From a checkpoint of a small transformer trained on Wikipedia.
Size: 17 layers, width 192, 3 heads of 32, MLP 768 squared ReLU, vocabulary 1024, 6.81M parameters.
Architecture: RMSNorm before each block, learned and rotary positions, capped logits.
Each number is 128 + 24 x the weight over its row's rms, rounded and kept within 0 to 255. Layers, rows and columns count from 0. Numbers have three digits each. The size before them is the row's rms in percent of the matrix's.

# down: layer 7 MLP down (transposed), 768x192, rms 0.063, rows 329-397, columns 96-191
# up: layer 7 MLP up, 768x192, rms 0.173, rows 330-398, columns 96-191
down329 106:122157183103109104172145162116118089167089120107126131145107105156167114113143162122123114115142115134129149112164122144131145117109110124149138097076129131093141112102111118119117095096124168143141116136159119167129113158134185146090181132062118168129099129098120136155068123126112112109
up330 097:117137111108122144137156119123090166103149117134112147149098135147108162120118115158117136120148118124126174128163163082139142140177166104137132134133161134125161088125086098151117160160109086144135104174110164127145181106117102131146158176102148117125153169124124139108111127173132094110
down330 100:143136155107129110123123156097133122108133098154126171133130124118162138091074123142106125078169132095103099139117174099120133112143124124118133118137111078153102126144121130172128098136166133150095117137126177175110143151140155114130137122110112161131131124201146110133140109140123138123
up331 099:170122119115096099130162127116145120133158129173078119123149121142183122107145120150143128143124137161128121113154112216084105089101123164110141141131136124134118119143127130152115170147164146149178162126086112136116098134136136137158089134141142184097144114134131122110146116134124096147
down331 099:151106154133115105117138109135127087139105093125088127130115104148136095119144131122117065164099167136091112151165097161141130136134101136151101175135112118099162101115134106154156169147127126095146109151128074162112151128181128112176143095088107129125101139135129157153148172104155096152
up332 095:100102141077135134123176139142101111108164159149136172112116108129153137117087139140149106133096128138125176056128127105106107156164122171161115110110123136150130073113140157085064171155138139136142087137125143093127155142131135143139084117104153105127153135160142160099203120127163087136
down332 101:160113133118152126152105128111143147143098120116176098166081098129079134125100133139169110147108089102140159115131146120127174072125122123119113181102119135118138183170141146095145101160120108137127128073115158112147123090127123165139073120137175120130115120119138159119122121152145117141
up333 109:121153095176117113106123184139139124145083097124140225107114129168119101111108115139096129131112116144106117158150156120107115129177130117152133126157119139142103117182160165150133120095118135140112148139201157109093109081160134097126145095113112128125146158099121131128121114158083117159
down333 104:134110131128140106131087119154126124097094148090112090145154120136117144143159124156116103139133132131109093112121123143175147088103082132120106146158108149120128128072151127095097087132114142074152117125157151156164178150125134099105150135116154158119118118108180122130165122113106165143
up334 094:136110165146093166105138130129175116142151136100129139116116177139082145120141139125153080108072132141084147144122106125110170120096120103095123111124170121135136129089127172133117123160143142095176152146160114112148109149136145086114118131144140152112148124111090112118119117151134140135
down334 104:129159154082168169119120123111092151110116133113139131137190164093141131142113135142157100149118172124133110111119152138119144135120140112155112113139129116125105126139127129180134161145114137105158179143080160152110137104120123113100145135130092155125148122130127085133113149050139096153
up335 089:099133134125150098119176133134129146110169149135119150149141151164174134137128171126108162152111104144142112139095114118139102134118155081132155118087133142146161100106120130122143119115139151108161154152165133123112092081142155112103125154165137180153136153112075149140112098108123150102
down335 093:127095119110134134145135120107138102130131094128152122148126148122147133080140139079114118113182155088154123114080127136154123132105099097135124134099115150136146128089113159144166131136093146114137138120118132139144121121123114143136144132141102114149068099113189090154106134126122180179
up336 105:109117141120113150116145108125143109135111143122112132147133133110095086098091104147149116158110118197132141110127119095164097127168126125098140171092141135118119079122108166140146140105144158202143146140118137107130099140114108140147126095116092130128154113110116103123146133109149191096
down336 106:129110136111106091114132093107104134161119120155124119151104118108126133132100093142152120144157152137129124139139147155133149130121147127152078126151142117148148094119134139158147120061113164146098101111128157122103132145134113093119117116127105141191106101084101168116141046128156111084
up337 031:128120110099131169129122149115089109166161109140141173139137159124119151124159129132138127148193135126107152104111127144097088121157112170143097129098150118107144140104115110109144095152111086136120119157122131127111068111126156155126079174114123138113135133122119110129119137135083116127
down337 040:110166089130065128156092107123154138112132116158146119145088113120135160162146102084126109165097159141137125153154133095119101077121141092126115139160132066140158114145119142134174150161084122104086138097109113140198127138124122127127145108146127144125094133170171160116122170128112102141
up338 100:148131114127141131160142126170140077138147157181111100170118136118125177111157120127136079131104128108128130094169143132124126132115108144117155103113122127120135123125134121099133129084138108103083115147155106156138112132171101120122120168133162131156121117092100142121122139140102143120
down338 099:111122103165142112125111107109138107164123133114165098114151140151161127148151072185134144122128108124182080170101131145150123079131075085179152139143115162108140106119123157155137113120133135104119132093143157121145140104148176097113126087170147174127126152112130135141136117116109175111
up339 093:130140113106155122138103134145107094118140199114100116107149105137175129131107134149122148132174109154126125109114122112089056126136145162127128130104105114152141138125106151164136115149133143103098126114108079177090137145141164137128121084138167149130151113176087111137111151141115128096
down339 097:154111139151165102130089124152106135166129160114126111130155140152112137114130134124081103146137106082099132111126140139157126101092159161124093158159143106117123077115119123126155099124121106113133131125126095098095150154087110097139140113090112114158137099151159124128127126116104128125
up340 110:145129153146091113072180097168116101092140159144156169105185144118111155114131121107136145160183151131129138117090145118122149151194128150145133140125163089152096112142124151131152148127142121126145120148146134135144133123125118136129102101106147094141120083124146104158060128119091117093
down340 103:084150111139153141077145125136148158092133124144143128116192130160108173130104149100111099146153109097137113110139111151140113092140151094080099161163120125176137137088126114137138108130151148119125127138131111122170137131151099122131126096154127101082080117127136114157108091118134131105
up341 104:121109148130128108069057122162122130107141135114145103113127129147087175141140119111139117144129085152129089159117126116110106119126169151139109106115092119125118136138127135123130119142134109125140107092151143132146070090110128151075116205167116122142123127104121145121158127131129089148
down341 106:076137122136158108155113126156164103129094129113130136149130148120114119094122131133134124150126115161143144151125135132155130150160115143107165148081121113170145117149184124157195129136104136110172096130148138174127143140105124153173094072099134090105095131139141118118125139111135093144
up342 104:139110137124126145069128125105169127105109144126142148125143127162095093109084106135119144139146081171159078085093149090142144090174119128118143097104103099105141125108117150124167156156118179113145105148164130135161175126093118104140154134144139127118149122161117108126141130103172101157
down342 099:089146103109118118127125135094134106118139132139151157130134113105140096101131142112107121141147150159127122147086123115099133082103114123120112123149131097138137067113082130075126160127156118052086114147124091090082124158065138124079100096147162163108093122124085128122108140144091132160
up343 097:103141146109179169092122155139098068132146127137178146124118155080109117192114126142138120094129088125139172104142157152065117145119123122114159127088113136168134102142092140166132092123102121110065139139173133144079113165116125140103121117140132151144115096174120139141132133102104082110
down343 094:143099160186121129117098146148146175149166118080113144117104094075112141091129093130151124134132109150123124156175147152153162157103126145111112134084127147138148141074115128131145116158149161156164113104113134178160158156122128079187117151091135088108134149152157122104117082125101117151
up344 100:140151136110135106160130124138102111133153158135128124116139189114103099190089134111101160168128158133129120117102152120084127131113106158178142137120119125159120108104160122118144138166100118106101116186116168146126153108134112135152124118191097093093115108098162139136085134123141124105
down344 100:101100123189158110136107136129148118129127162116094130106119109163151120156123135100102140138116138158081115153115179157133125111151124124087123134096143104123141117126128107081094189126112119130123080159157147170108139105147071164099131115154098114164137194149147072155120151162172169130
up345 101:115112124163109101171129112109123182135131136167151134122150097108113186119093102131140105117086141101141087165100144071133143114122166125113136126115082180115129140121156101160125134121146140110127127117119137150114112138107139168136107116096127111100148135098156122145090115168145165134
down345 100:076150170098154111163129130124136160142112121164165134113112105115115150150147112145146118120144100132063106105108128153096133051101139155148152109134160150101148146126076094087106136098125141133131108084162144127163135189127138141111094140117134105150125172118168161108103120132107126087
up346 102:130112132173130163109092129159114125128114124164118140109103100140122110145135173121143144159136131129078118108138125131124097155151147072167125121101150146112147107131103119124142088140133173162114140107062134113088126140117128135153163152121124151138168115128142144122179140210131136179
down346 104:161103114141179088105135131148137094122096132120100137137117077190149148104133166126109186133119135115137157122134154147116155124108128129161157112095191137081124127108159129174139116117136093140124118116114131143088160103137146123116070134087116134118097150094113189162113131149135120081
up347 101:128123149150123156143118128142150140165103108162098137117141097137145158131106114104139150126137086138104150085127121142170070192129145081134131117090145121155104121136138061108124131146134114141148099151151094125143130122091120093143142147144172067141127117147114151115125151129136078111
down347 099:166111134130116134092113083121108159142105125139124101122150097093124134080101154125146160137103122153148075125058127117136129127119093139147139127130124139114142132141148130213122133133146094148134147137083089131131144101127135137096071166117142135099160128100107073146139109119160120111
up348 105:150149115204140139126130158109163093125103117106155105129138125126147135140139119116106154128119156129134141149136150126108110118164170086187143118123108137127101130145138118162137126110089120114119155137137125128127091150168132137102122132138111092118128099150141129109144113119117160112
down348 105:160146142120148154131141141099122110148109123149114139161111133150153115163134090062110141175150140137116112158125121127127098105144124124157121120154124139129109113182131112121117112109174121169124102122140109137105169111078134091154170109135165103074129079133151135110139139143119171125
up349 110:089119091099167134107146129095134141101103103170128165102124090122092141105114129155141083156064115143152149077125141124154128117146125125136128108149129166176129112127126161075161161179106146119119103114162137099120138105151150140150107098106118105090151101150135117102160124131103132122
down349 112:158145134144165127102133110122158117085124143095124085153108098144102129118132150128189083177083107128124140112128126115132074130106185102135080104123142109160132123122062170135111120118132139137131117121143108086113128110106068149141070115159119123145093155148101132146102156149138093113
up350 108:064182166116146148099121103125111126120097141149164117134142148139127136127117101142123085091160097111095153148162148091102140144131125099171122126162135124142157122135149122094130127170124079097125182139144130087148161120139152135146104163152172115091127139124155122120151138170156150150
down350 099:158132120122161105123106138109134137086132125139128122151107143104098104141152132123116144096136136093137125149130151165148095117102128109138115154153160183136098173104104131095116128133120121164131113108091188128135100105107145148127103144084174140173086134177119101132157158115117142125
up351 108:149126137090164101115116109179116126085145132126125107115129131152102084057090156084134087129170086181165128115144132138156124129116138111149077116109116099140099106117120120103101124087159128116110094116086150119112100119123139142134118166148165136127158123135082132137096144147120122123
down351 104:151138132149118135136145191121122145144113179151116162115151186164139111146129153132104150184120129137122116130045163136157148091137090111147150109109146103091110158171168143147095115115122121099098126126137151179100160123100118139137094139094133116177131135129134111122135165088098116114
up352 103:135124138090131088098103139150165136158119153122101106158073175132137117131179145131129131149153086128113096120116120096097130133154144154079155130117125148128119117135110159161120119137125127154177140104149111131133114130129150148113111112134127068089137107092121152093109098152135108152
down352 103:111155157117118091101127111112127078131136132127135166146125136112100108126106097148143133129149135093102101164133167160129094168093129157139104141171162139153135145155153148179169130116109098143167125113121171103145171143129134150102153128092105095139138128102103114108109143117156122159
up353 093:118113109125125119113111104124107065147125147129120179120092099142106161128144137129120132106152127098106137111151129102129112124095118076126160124146110095138137088166115134128119103114144095134145090108130121105149106136144157153077125121159103160126100123144105132148103162166112112103
down353 094:089142161124144168167147105121133100156108132091101142113133110141142120114153143133132118103107136124153065138133121126117135149112129056125126142129149094131118102132156135140124095100148122157126116147090156106111127139088150132159144141124118110131082130109118124144150113124176139078
up354 100:204109133107148140118148149166157123103143101135130122154136163128086128162127137142099124145140165129161171145088175138123126142106109121109134169150139144163133127146144105118124101099117122134115143150127147105085154133154192120109131129095143106097115165118122141150124112160140099087
down354 100:099130107100153111163099123138059169135131117130106147107142174148130104107161108137116095147106140149115103121148126127139099121111149113119118128131093081132117136149123158120134122127130114142124126121158138121125114154100088115160079089161155131141132099164117122142143164141120123112
up355 098:112094139128090143100146145100106123113175140163141123123158145154093157120109144156126158129117168125127142101105174105123107105133159157091106179125127149161128138151130142123156112188111121123093141150156148099122147127183153134160133128141138115134114152131148116125132121089146167139
down355 102:155129132175130158090161122163122108150108118085188109107090143130130123113122153150127112124120103135151126160067159084154102093125126113131130151078123118143141093103105164151144110134099161088139100098125128126152136156121086152149175104132122119103084160140129141132106088102115134117
up356 108:102167136118104114196128116147125143105102124149112157153133129115122159083090142106138158086125165111116158109140133096112116178148158130105133149134111172103101117112101118137172133171102108140173127146114147114105116149134136125108120135160147130123110141123119109100149114127162103133
down356 107:108184143105102106196078093147142136076102115121117126147089121130127143114149139104148129142108091133096113112124154135144157090166120118153117141182121098136114097116123114169131116099142110132152113151114116122126152120143088112135113139160152128113102138123119126131113149133126123155
up357 097:128104125130110129140121099135171136168111083128098159102141128137104147104132138183114129121166176125143171130131165159133119137133111112123131169113148149168126081145112109126133111126124138100144173116095100136161167113079160129138117129147120134099151134117099149127113103149120158108
down357 098:140129152126187142140094160120138138173139088112140093133110161143120173155122140121143117152135132110166087134122090169110079183102128059105145078137131114112142117138128100153181130132130141144117119095126119149133131112125162134126104140165109123082114071111084146111113129126101156152
up358 102:109116146124121143141140143122095161110132075128104096111117101122157185093130099119152121086151104136118117112104106136144102125183146102187160105103090102118119158087113093118140123132133113144150143091084146107141140134108153100152118098131138158109133131138122158137140138121103136154
down358 099:168153118102126147124110109145118141101135142098124074136114128180136078147145126080112139126107134110188126128122137120175146089137136100171130131135192127144104102123094082120109151157112108120131149158116151117141156123138134116087150122136143127147109114086152101158113110123120108151
up359 106:147138146147105149129137103152145094085155124147136166139153089145160129143135155157140115140091122075155088112100132115130070112125151133122197130151140152161114138119158119125149146120102172121131149132163154201085126126111131116115147188120116112167108187145107128114122149134083139135
down359 106:082127124092121139131110125140161118132117149143123156111150142095125117160096120114122130134135073141160109087135142093120101101132136130136117112118144105100136144091136078146118086153140118112136097090123116159086123144145172116095096137114129115137126101164088117049164153143077137124
up360 091:110161163128084120153155136102110119109070104156129138105172113111115097126150171128155116108161158156162160145148107135080159129136148132129145146112092086103149146088101114136114172140153130143117097132158138122154103138089151169139088151127125108114125090170123175129140137134141097136
down360 092:112131150147090168163154156126141148086107179115155124130117122154136115095100146093186130132133148111120153112122131112116125119142101131093155171180120104128148186077129132151116130146125179111132152098192129113105142130118098156100132125115114127137110083135159121151132166118121106128
up361 095:135113123100100154113141106130143108131111126126153189091143118146139120115116134185115136101160152143171175125117116171165156118150145114073152113137097139106143156126123144132151149176151127104099126135151121136144107127161136180142150128144114126139090114132110113132143115168104108130
down361 093:128073147119126182107090100150100160126146158088162148103121196115118147103113140114136151113146103146166094123117144079150110128086112129114113148109115133147107133122147107123118170104115167092130130144124150087167146126124135128159121123103155131172141112160147117173142109146099118150
up362 099:152137103107115153132162120125150101149136128143119142096153142140149067139123141154117174156091111139124127140131129111108091186151147108153131130102157126124166163087159117117147138111104113095101115126134094142086105115161120142109113105147087173129072121059138108147104176151138133133
down362 098:122148141133137099113147135136133113112129097151120076140089165135092134152133094130119123106121123112173097117110156117159111104085120118124153134132128164091152139159147103098076096141103091119129105147154126148131124148127114162147148122092143091128109139110149152094131173094126142091
up363 088:119112124132080113122109138110133125127103134152108137120154141146138138100133176160097152084150116135160166088135092123127125124140099147148106166143148177138084063110126108143107110077155113096152118124140177117169147105138159082109105138146127107131106156092129154070108130129130132130
down363 095:090125139151111102159104084117173114120132131071141133115153118165138132147124103130121131094095130112129104147099112133173147118098148062142121156154141119115123141115092107137123139140126160100141092081126169159100134137116119056109136087110108114148148138132162091108132156098108115155
up364 101:148136146118158136097127119146123110141091140108143125154135115151133127140132111114109147083161130129132143109102130134142122113157147158122160078113137074134154110190100085126078128153146146148146107155140161098120102094136130166115131132171132185139107129124091154105133095149118111135
down364 106:119124103110143137102123169163137105101115109131115130122115134165145121125126135079119175143141159117129089106114168155140160118119134099106137124150082152092133131124121123092118126115094133145144076118081196103159130128088150123097132134127177137108126140097157140120168113106126157112
up365 100:137100094165110118121092134107111133145159150130160133149136134079174103105146133095125125178116074076144133098158090126145086131115125108121113128104163114076109122089161119109084132202132100161100145114150117173143160160107139134113116150142141151133133136091125120132166125082098144125
down365 101:127140111113131156151171138162114141112097163086105131129074112148123077138086095133134108129163117143114120124108134119138114103115079133130165142111137172081129109149160067143148113131112138102092145123136127121134113082161166144134145144076146133122112161140095111110134164151102153123
up366 106:150151134136146105129132159141115138115125138101181107178091137109169149154179117107108142161117107092179128141125125108144133147135103162110116125133100170075129145131143095124141094049131121137138128134138119145148137090110141085123094114117139121124105151169130126133109106133114144111
down366 102:134139147112123155112136117064126151138128140143121153122138129145164098158111127148168117130139139108084161125114141112180121140155085147089080157171129154163165124161098140145120154158103149115132129097136154149111121150120092154092115114132107133124177133100133128106145122105161131114
up367 103:159132147183125149150120117116109107145121136116097124149157173158149121123106102146119132120119144149161119157096165097141148148099110097122125138078119136121159076130132116115137159135157065126095160044099110127121101087140124138137162144100151124144155140115112160124130128179082129132
down367 107:116146130078149117118117123132104134110148134099155110118122106135125156126092132159143107122109130140144135143136091113173119111157121098158092164135166104126149103132132157123112139148178137167117114152129133082112140093128087177185134144150140140107122133110116140120179138129152131141
up368 098:118146070097130125129112135147139106157181183136146140111133113140119139128150158117112149176105099148148152116127150106110139139135084122128091124121146201151149136094146154081101109159125152118142091120157132140107107131147186085132097136154104150106152078145146087093145124113112089129
down368 093:131131153114135138083134147157119147155095128119151087125113093140159088127119110186112088116183176109155174140111113121114106169155130137128139144138139108138165112121085169135123132137150146122152103147091169156179138089135146105134135087117118106108093135136150137112119153100170096108
up369 097:101126111139106154169109154152102103118160121136088163114104125135158164164158124175146113128142141082141107135134068127095166105113123172133154067148123151102139154120110135177125155133181098112120145137114152174124122132145125148138073154103135156099142113141137151099157104126138141113
down369 106:116112132163119111081128125150158152136094171126159127129150117174130122133140080141150129113191102140158143141150193146104101139110154080125110156109118128117142173140135082129144128115092134116116140113130105120127117113091120106131121105160121104117157120128111124135126118160133107108
up370 108:139145135096132141155138066139130136134161141188160116092103145152108105184165123083133125125181156143144137093141127122140117138172141147135140158122129138107101083158073105117130129188101119106163117170115138146097132104108125140078101129145140080138119125153147110100110163144156080111
down370 101:140130145119116138132107106123127129112098099117144086119102154122097125072118081105159097136145126109154119090131138164132150067151136106140141131117159135152062103151156123127147118096073094126067121079154166137101124107141152168124112125156151128118129122145131123100164101117130108153
up371 101:139131136112170101170153165131151112145114160116128126145148130079137133090132125108122149090121138121146156105197095170094158130132144120157158098105158139145085123154162117122149120109103141094124096110174135116143123096139134109136078146110118134124148086139064141149160096120102088100
down371 100:130153123116159124112162111083088107145123122135168157147134101183131107090122097091124138115156078135092126117091077099137106093136148128104115106166103100125161155106104148140131092120125121125137131086152138113146129167130084108140137146120096065106116123114136084132179145118146126141
up372 101:135141098154091143131110169124130151141092095173125126094135095123128116133141122088113122178110159141145152083152136102119129115149101118153137118111104119108062146172137098111105110076174092172091100126126113117136139138146122121137107101152142100116145150150146154134127062138137107153
down372 098:162142105136147144160130119147103122088122145099167156137133129126101108130150123126115125155133154125104158130096153136087123108108119131185144103096128110173137084131095118121156127130196124121137146140118153146123126112101118153127157113130138120121116110119130073144117099108129154143
up373 084:114156136112079082104094160126157085137153121137151159136104118072099125127142108097154101169113148108105151127171138137137144168183174133138128105130091113120100133115134157146098152137143118122136134185142122130104087129103149102123151116119111152153135122115086125129142121125105136163
down373 085:104156098181135122143140083146195103144101089141108149153125138090118140127123125118141122147143111134123122102153121128133140124078130093109129130104086125123103182114075126103097148132102156107146140153093125144080153137116134163091153095091099115168154142148132145119143115091118148162
up374 089:104095145123094122119127105099119148086151144144120138159167107131105102120136101116179110137132127118148097130136181124124134114111119090159123157106122136115156124078138096144126109147149126116099114187169105162106136111118139167152116115126122126106120128158147099122125157104124113143
down374 092:134087161142115126184098145104105113151133146110105073190104147136060125129133161167125123125133137077115107120071101150103132142110124153110109130116108158133140155145128132125148169179171115124120129151124101099132143132134126115088123114142080131142106165122139129183110106095121118125
up375 102:120157109157103093115142095108155156144150113118085139104153128122114139108105128132115123132146134148139124146102158116134117118137133178123170117133113103125130128053155157129087154140121111160142095129154139136123148126151161105141115150102115156134160110130109112089141125089137140155
down375 106:143177183121159122138148144114142088134093123131125137147150067179146102083104137132140131110148097077159066110098126102150144137156136081128127119163140145122153176122151153118121111143109056139157136126154109147127113134126114148139101114124152105090134124132129099136184156119127136069
up376 105:160126109124142115132172141141154115108145127157152169185145089138136162145112137118126159159078119146108147135140124131102092156066102070132111148142129098116117139112108102123153138112140111135105153105133126170118082122176127085125162114130154170131109100155101138145150086169146127148
down376 103:073139143143139116130145114130081079129157124159123115067107156120136181099091096135146117155155127144106077108128151149135115052125136086146159106110131110128132160103153169156156108142156150134102101147092114143124135147118129141142140110147129119148138151150131132142146146135137138107
up377 100:102166132131083143137140109147139127148124152145130135145101098136105133112108167134102110135119107146148131078127194113111125118162122108108129114125104136151140158149123172058166120150161122136157088167131146110162112123120165115116114143161148110135132138173147122144152115136092132098
down377 099:076132129121130186148164136136129113118104152112082117140115112121177120115112081105149127120107107127148106122120172124097127097101167099140110159136111074155121126107115133134109154084145139138136122142128172101167080114171091154114141176151108113167119109101149121159123138094127133097
up378 106:124150130146112146189180138141101122103128113086150159085158139135110143132146123118122149153135120181164199161125077110082142171120079116101140124092119145140142151104140140131117118122162109147115126151161106130111133154134154076114117097124091112117144147136119138155133140140134084117
down378 099:153137109111103127129157106115141146095103101109092177174152132128140109109113092132157165145191111146094142173138119126143114113166146121109148131152177136118120128143139102114093132114103100174109129114106168081137121122109131122130081100122115104087104171120089133145078176089128102108
up379 104:096096098130119134130076171139118076147151131124132124144139096142116158107113107122154152114146135115121122118131119124116102119130133138136139107132115125164101152159135157113175163139114116108179147102167106160162140117139112131104154135145084105175085120127126050083124119144103114117
down379 098:106152123123150133171131089156090147149121106080143111165132154110124156110126103123135088136136137113144142144120118125140160141119122149116151158129156170141118111087119075109149124104166140122138146079115114123083167133139147115135127151088113101105104126145131134140101135091159131116
up380 093:098129111125111136145113115145133140153115139144110093129124165150116106117138152097134119155131171130143120126155109115140108160115148111158141099116149123165085092165133131112118078149124156114136102100088136116124160056123138131133109134138140157163127098098110143105086111119110131056
down380 093:128105136097124102146125121076096140119122107111139080135096091166149185153123142112157124110130139079154143127168078154135131105115156116181136155129116119112106124142128110150158124117109085157131133087129124125134180140103139152094194082121104124150115099098111144124112093130173137085
up381 108:146145112075123117141136133125151110111142162132128092109177163164124134105133121160133165146129100155124123132121107131156094127161089146143121120142210130163140130132130128094103150102139133131135098118123085114136170131094146105113152161125149143067123121136113133130124087104129115139
down381 109:150100128126152120135151142097153131111167119089158135129122108158126185170150105105097138115152107114091139141135111134119142143152070122121121122114145088122100126149150161150136155095130130133139144115134137142126102157131139097095120112114098131098111081120113133138171147135122149110
up382 103:132147127131147116081132118134144133074116133134120141047141129113153086135117158128114151162122100098097136155125088126123091102144141127109103174128128124155137105170121142115131090166162084151111139154143134086112130132114115121132121172094159105148095146100128144162150128107123144151
down382 100:109153117128135109119130135093181133166101173127073158164136132176132127100156124118146090047118118117123122086144091123134185088124110161124136101127127150154158144145155142099124130125117096156157129130170097153163123116156081130128123088134090110100169125097152102094118165134133098150
up383 110:167146114128147132116126136150101163116169118132138148141095114122200117121111134120081146100091160157144120097128134139135157136060177081118093134055119129129161087089138112109135093117156143099136152177116123141118086082122124111116093143149144170094125133111108148124137121145151122144
down383 107:143128118156136115112135151118108161137146137089101134114149159107119117148120109110153141123126126166128119099131124150132156041133122135128128170111121127080089098103082135131101123135133122100104103155105143130100112134118144150083141117171135084146138106148071139144182130111106180120
up384 101:147110148161130145115118154150148123153164168158162167093154112085137129130140128098088150146141128149132109132116119128092088109078143190125137123143181067131140135147112149141155125119104135125189092164134131103144144113116130105117124158140132122108125178149138159136118115123146127167
down384 103:122174146131169114164102115163117099152079073122103107108169127095124107153116118162142164086139149119125136157114111113140114107119113122133089114171134130096126114146139105189121129140122139118120112104132123119098170147160123146179073121111101141124082133137138121113119130110134188197
up385 100:141154139102133081169127122149139122138127150164111175125125134173105118122127165106123096169141182127159178126136134146100121105095078130158109179160142162140141147135130111176124149111139118152139128103171106130118128166122168144098135165142109110130154180133106173109161117124122099175
down385 101:095101161123082119164138131155142087135139159172138117148168146131144140106116162101125143129089125087166128131123156133130127106185154154158137156082131124156148132112129097130157154104141154116134064147165104143139140142130131130149107124100155127146140151082151164136155135114155089167
up386 107:099128128141118150172083128119135112170147119125100132130129145111154139152144129140099153085127133139098128111093135131139138159131119133137134119100072125104092111170139156156144126126161169153124144129162090105158123115131098098131115132147111097181130146130097139122143161170113138094
down386 096:103138150113140206117140085136144093133141173116135106054139105130135143135102118126101141068136169119120161156074133157136141134133131114130081146098126126098152112157124114132159165106135128127110109145101117076114094145129109110133093117121118151151136127131123120113113169145175127143
up387 092:118121138093113129131100136153122119157179151141112179125138149127155089125119134099115136114166136119156148073087152115149105125138140129149140122144105154157098111090119140124058129148117174127136156147136101138155175111103134130151119128161105108091149152132112151156160180102125119155
down387 094:092113109090134121105159162123114150104127142099114118125133168132144098116117094125149115113167122171122137135144117109113159144098145144140146098134137151126137122143142126091130098146143107083148157076133110111123115134150152182102093121118138160100099144129086161133133141118107133132
up388 108:135113140137112107108108118118179167117120128166149170103126097119131086120144156158134122167141101108135127100128101124084124111137097140158149132108121095098124111127133161132146090135146134137154168111104149085118139146079137103128153134143224163132112122126131101081128113167099115119
down388 103:121132148109156125144084110111140094102128128114167122111102094162139107154072098154106111098103128140111129154140109121126103138098140138122146142136094105182120154138141120125144139151106099148105075092104107142125188125123085142117120078149119136133129091143130132160141175083122144160
up389 096:153151124167156123130115092131135126124146102088158169152123139113113127117137135149109155149137110094107148104173112090120123157124162108146122142129113123152116105116098141084114113143145141132154076153117110113137120127129156125129114180154092139103145131079120151126077123176135186156
down389 102:136138110137169137085104085108102180119132107156114122160136131096092137119109143135126131078144111148132091137125153140109110122113106143116130173161140114108120148134146125098118144102094127174088099093094158160132132125137167145154114121122089168139147128125125105115126114139093130140
up390 087:115130135119131151118133141141093141157163152142120109074138153142163155188106170136087148122161137151084132080114116109121124134130142110091080134127100106144104103136097128152136103128155097163168142094152100164126125094121108126144100137100137123119107140155090145084153073141148104120
down390 088:138154163141091132119114123115082125112088151156151153119129131129138121130115104128113110142144149064139124182147120115145106099127111139103085182131152167140111120122092112142152128146120109153155106109106154091113162147146114127132180076147104137082106099166123149154142109099166176159
up391 105:131070118152149111134156109115171141110093114132127120145103149152138106116137104132057160135108148119095135091097131166149080166121144132100122144114138150168102106093114130095119160137120112166134097135119121130115112122147108166117171119162132090162135117144105097139170150159095165149
down391 098:121101143167165110134158099204103125138122122128100139120133140128093109143131119133131170114116116104137099099137108150107131101101124132133143130133122122145162148142114161135055126089147073088115084111080202126111113154188102144153117097136110112130088143140117139147145117120127144085
up392 102:172200114162157091123096165156111148133154165122077136136133109117140157148147143050110129121113120102111148133118109123116124153129080161156125148165140099122162135194141144137167127146104158108156109142152090114141103112126129139105153150162179134140125146085108166144092144157118168098
down392 101:166154113104161130116132121163139157107120136087155125105161120113156166170144131110142135132154097123148162151148109122173115136084163143139133143133157102096087152117159128153128090139123173098169105121124126173155144133147106171108120135110110128097167115136109085147099100126148117127
up393 103:116106136142139080168157124158161096142102105112140162149102150112173114121134099147126161102133145164158117098131166087097113146121156149118120142110136154096108182154113156147153138100114090096121129161160134148120140147137163121155154151147141120127139096144108137148096126167125118116
down393 106:133116098101153154142111096109128100095154127112148118089090107152086097095116109119159186119109105125166089115120118132099120147131079149155093075118122166165132107149127136114109120151127128129086095149104173139120128150130188088108158144139154143122084093145124166140116093136156109133
up394 093:139131159157138126116118144099141126150124097132144098100118113132117129117116139118123130069179110126139128174099134123077130137186114131106131119099126156137133122163090143139115094135168104129144119108142071134161081130129127143135151154125166090155111113117136125113152108124096132129
down394 092:135112156137149135135124113101158125079076128122120118136163103154110106147138124135122127115102095098118132101162117147125097089130126137125114162091118184156111111098106122119107108170115074123099119087101143112145119087141096149148144104120111153155106102128147135127124138087128136119
up395 102:108153155102156135132140145139094129127144106136138155084116129166111146144112154168152145141117183135111155109157110117106165143155102142109155170118121125182098112168171119108102113105155102171145101143137095112159150174125140164120168172095163136137122129109158158138122153137153095143
down395 097:147122148143130127153150126103130132120099130107130138133097157158145134188126147110174085112132129105097110107133104163142096136127156154114110070125094149124147101118100119115118150105145156193116154152114141151118076121145137117134165123105121167100134134113082139125141121131078127101
up396 103:122126092158172090129116105117124156154147105100093131134139117163127132131152124152107155139084128126151150151161120078145173131114164126162123134114147138127135115127149133145086140137102118104108094139142136165133135106133144118073125162180128130115138167176142151102114093120102089147
down396 103:119072142130134139163087119123148138111165111113077113121118130150138175105112108108161130163125136098136138116078130112122089085126097123130128146120095135131143146121154091155188138090123104131160138122126144123116143116139110104126114119099116155123118143142128089112100086134107093145
up397 105:111145147167129116117124144128154117119124130092163170160162139169107156144086092131115102094176127137148098135115114102131146090137132155119130111153128145126100111112145110096119140111127101119139101152150086110187124122109122126088151118145132142139139109164126122077107150144129127138
down397 104:131113121110118118131163108095132126144162148096142156147099125116140132115117152175099115122176149140096083146105138117108163136130116087123138155120105182110164148112101132120067104111154134079154105122146097097114148115122144152112167126106153120129106088129149159139168135118129140114
up398 099:148190151153095118190137093111075076154057129152160154143155092172138150146111143115111142153156137175127132159124119108157134117143147138166149109131096139114088132133129118142155115122104123148095112103135150140132125145116116122115069151168119103146154134123157136120126144142113128134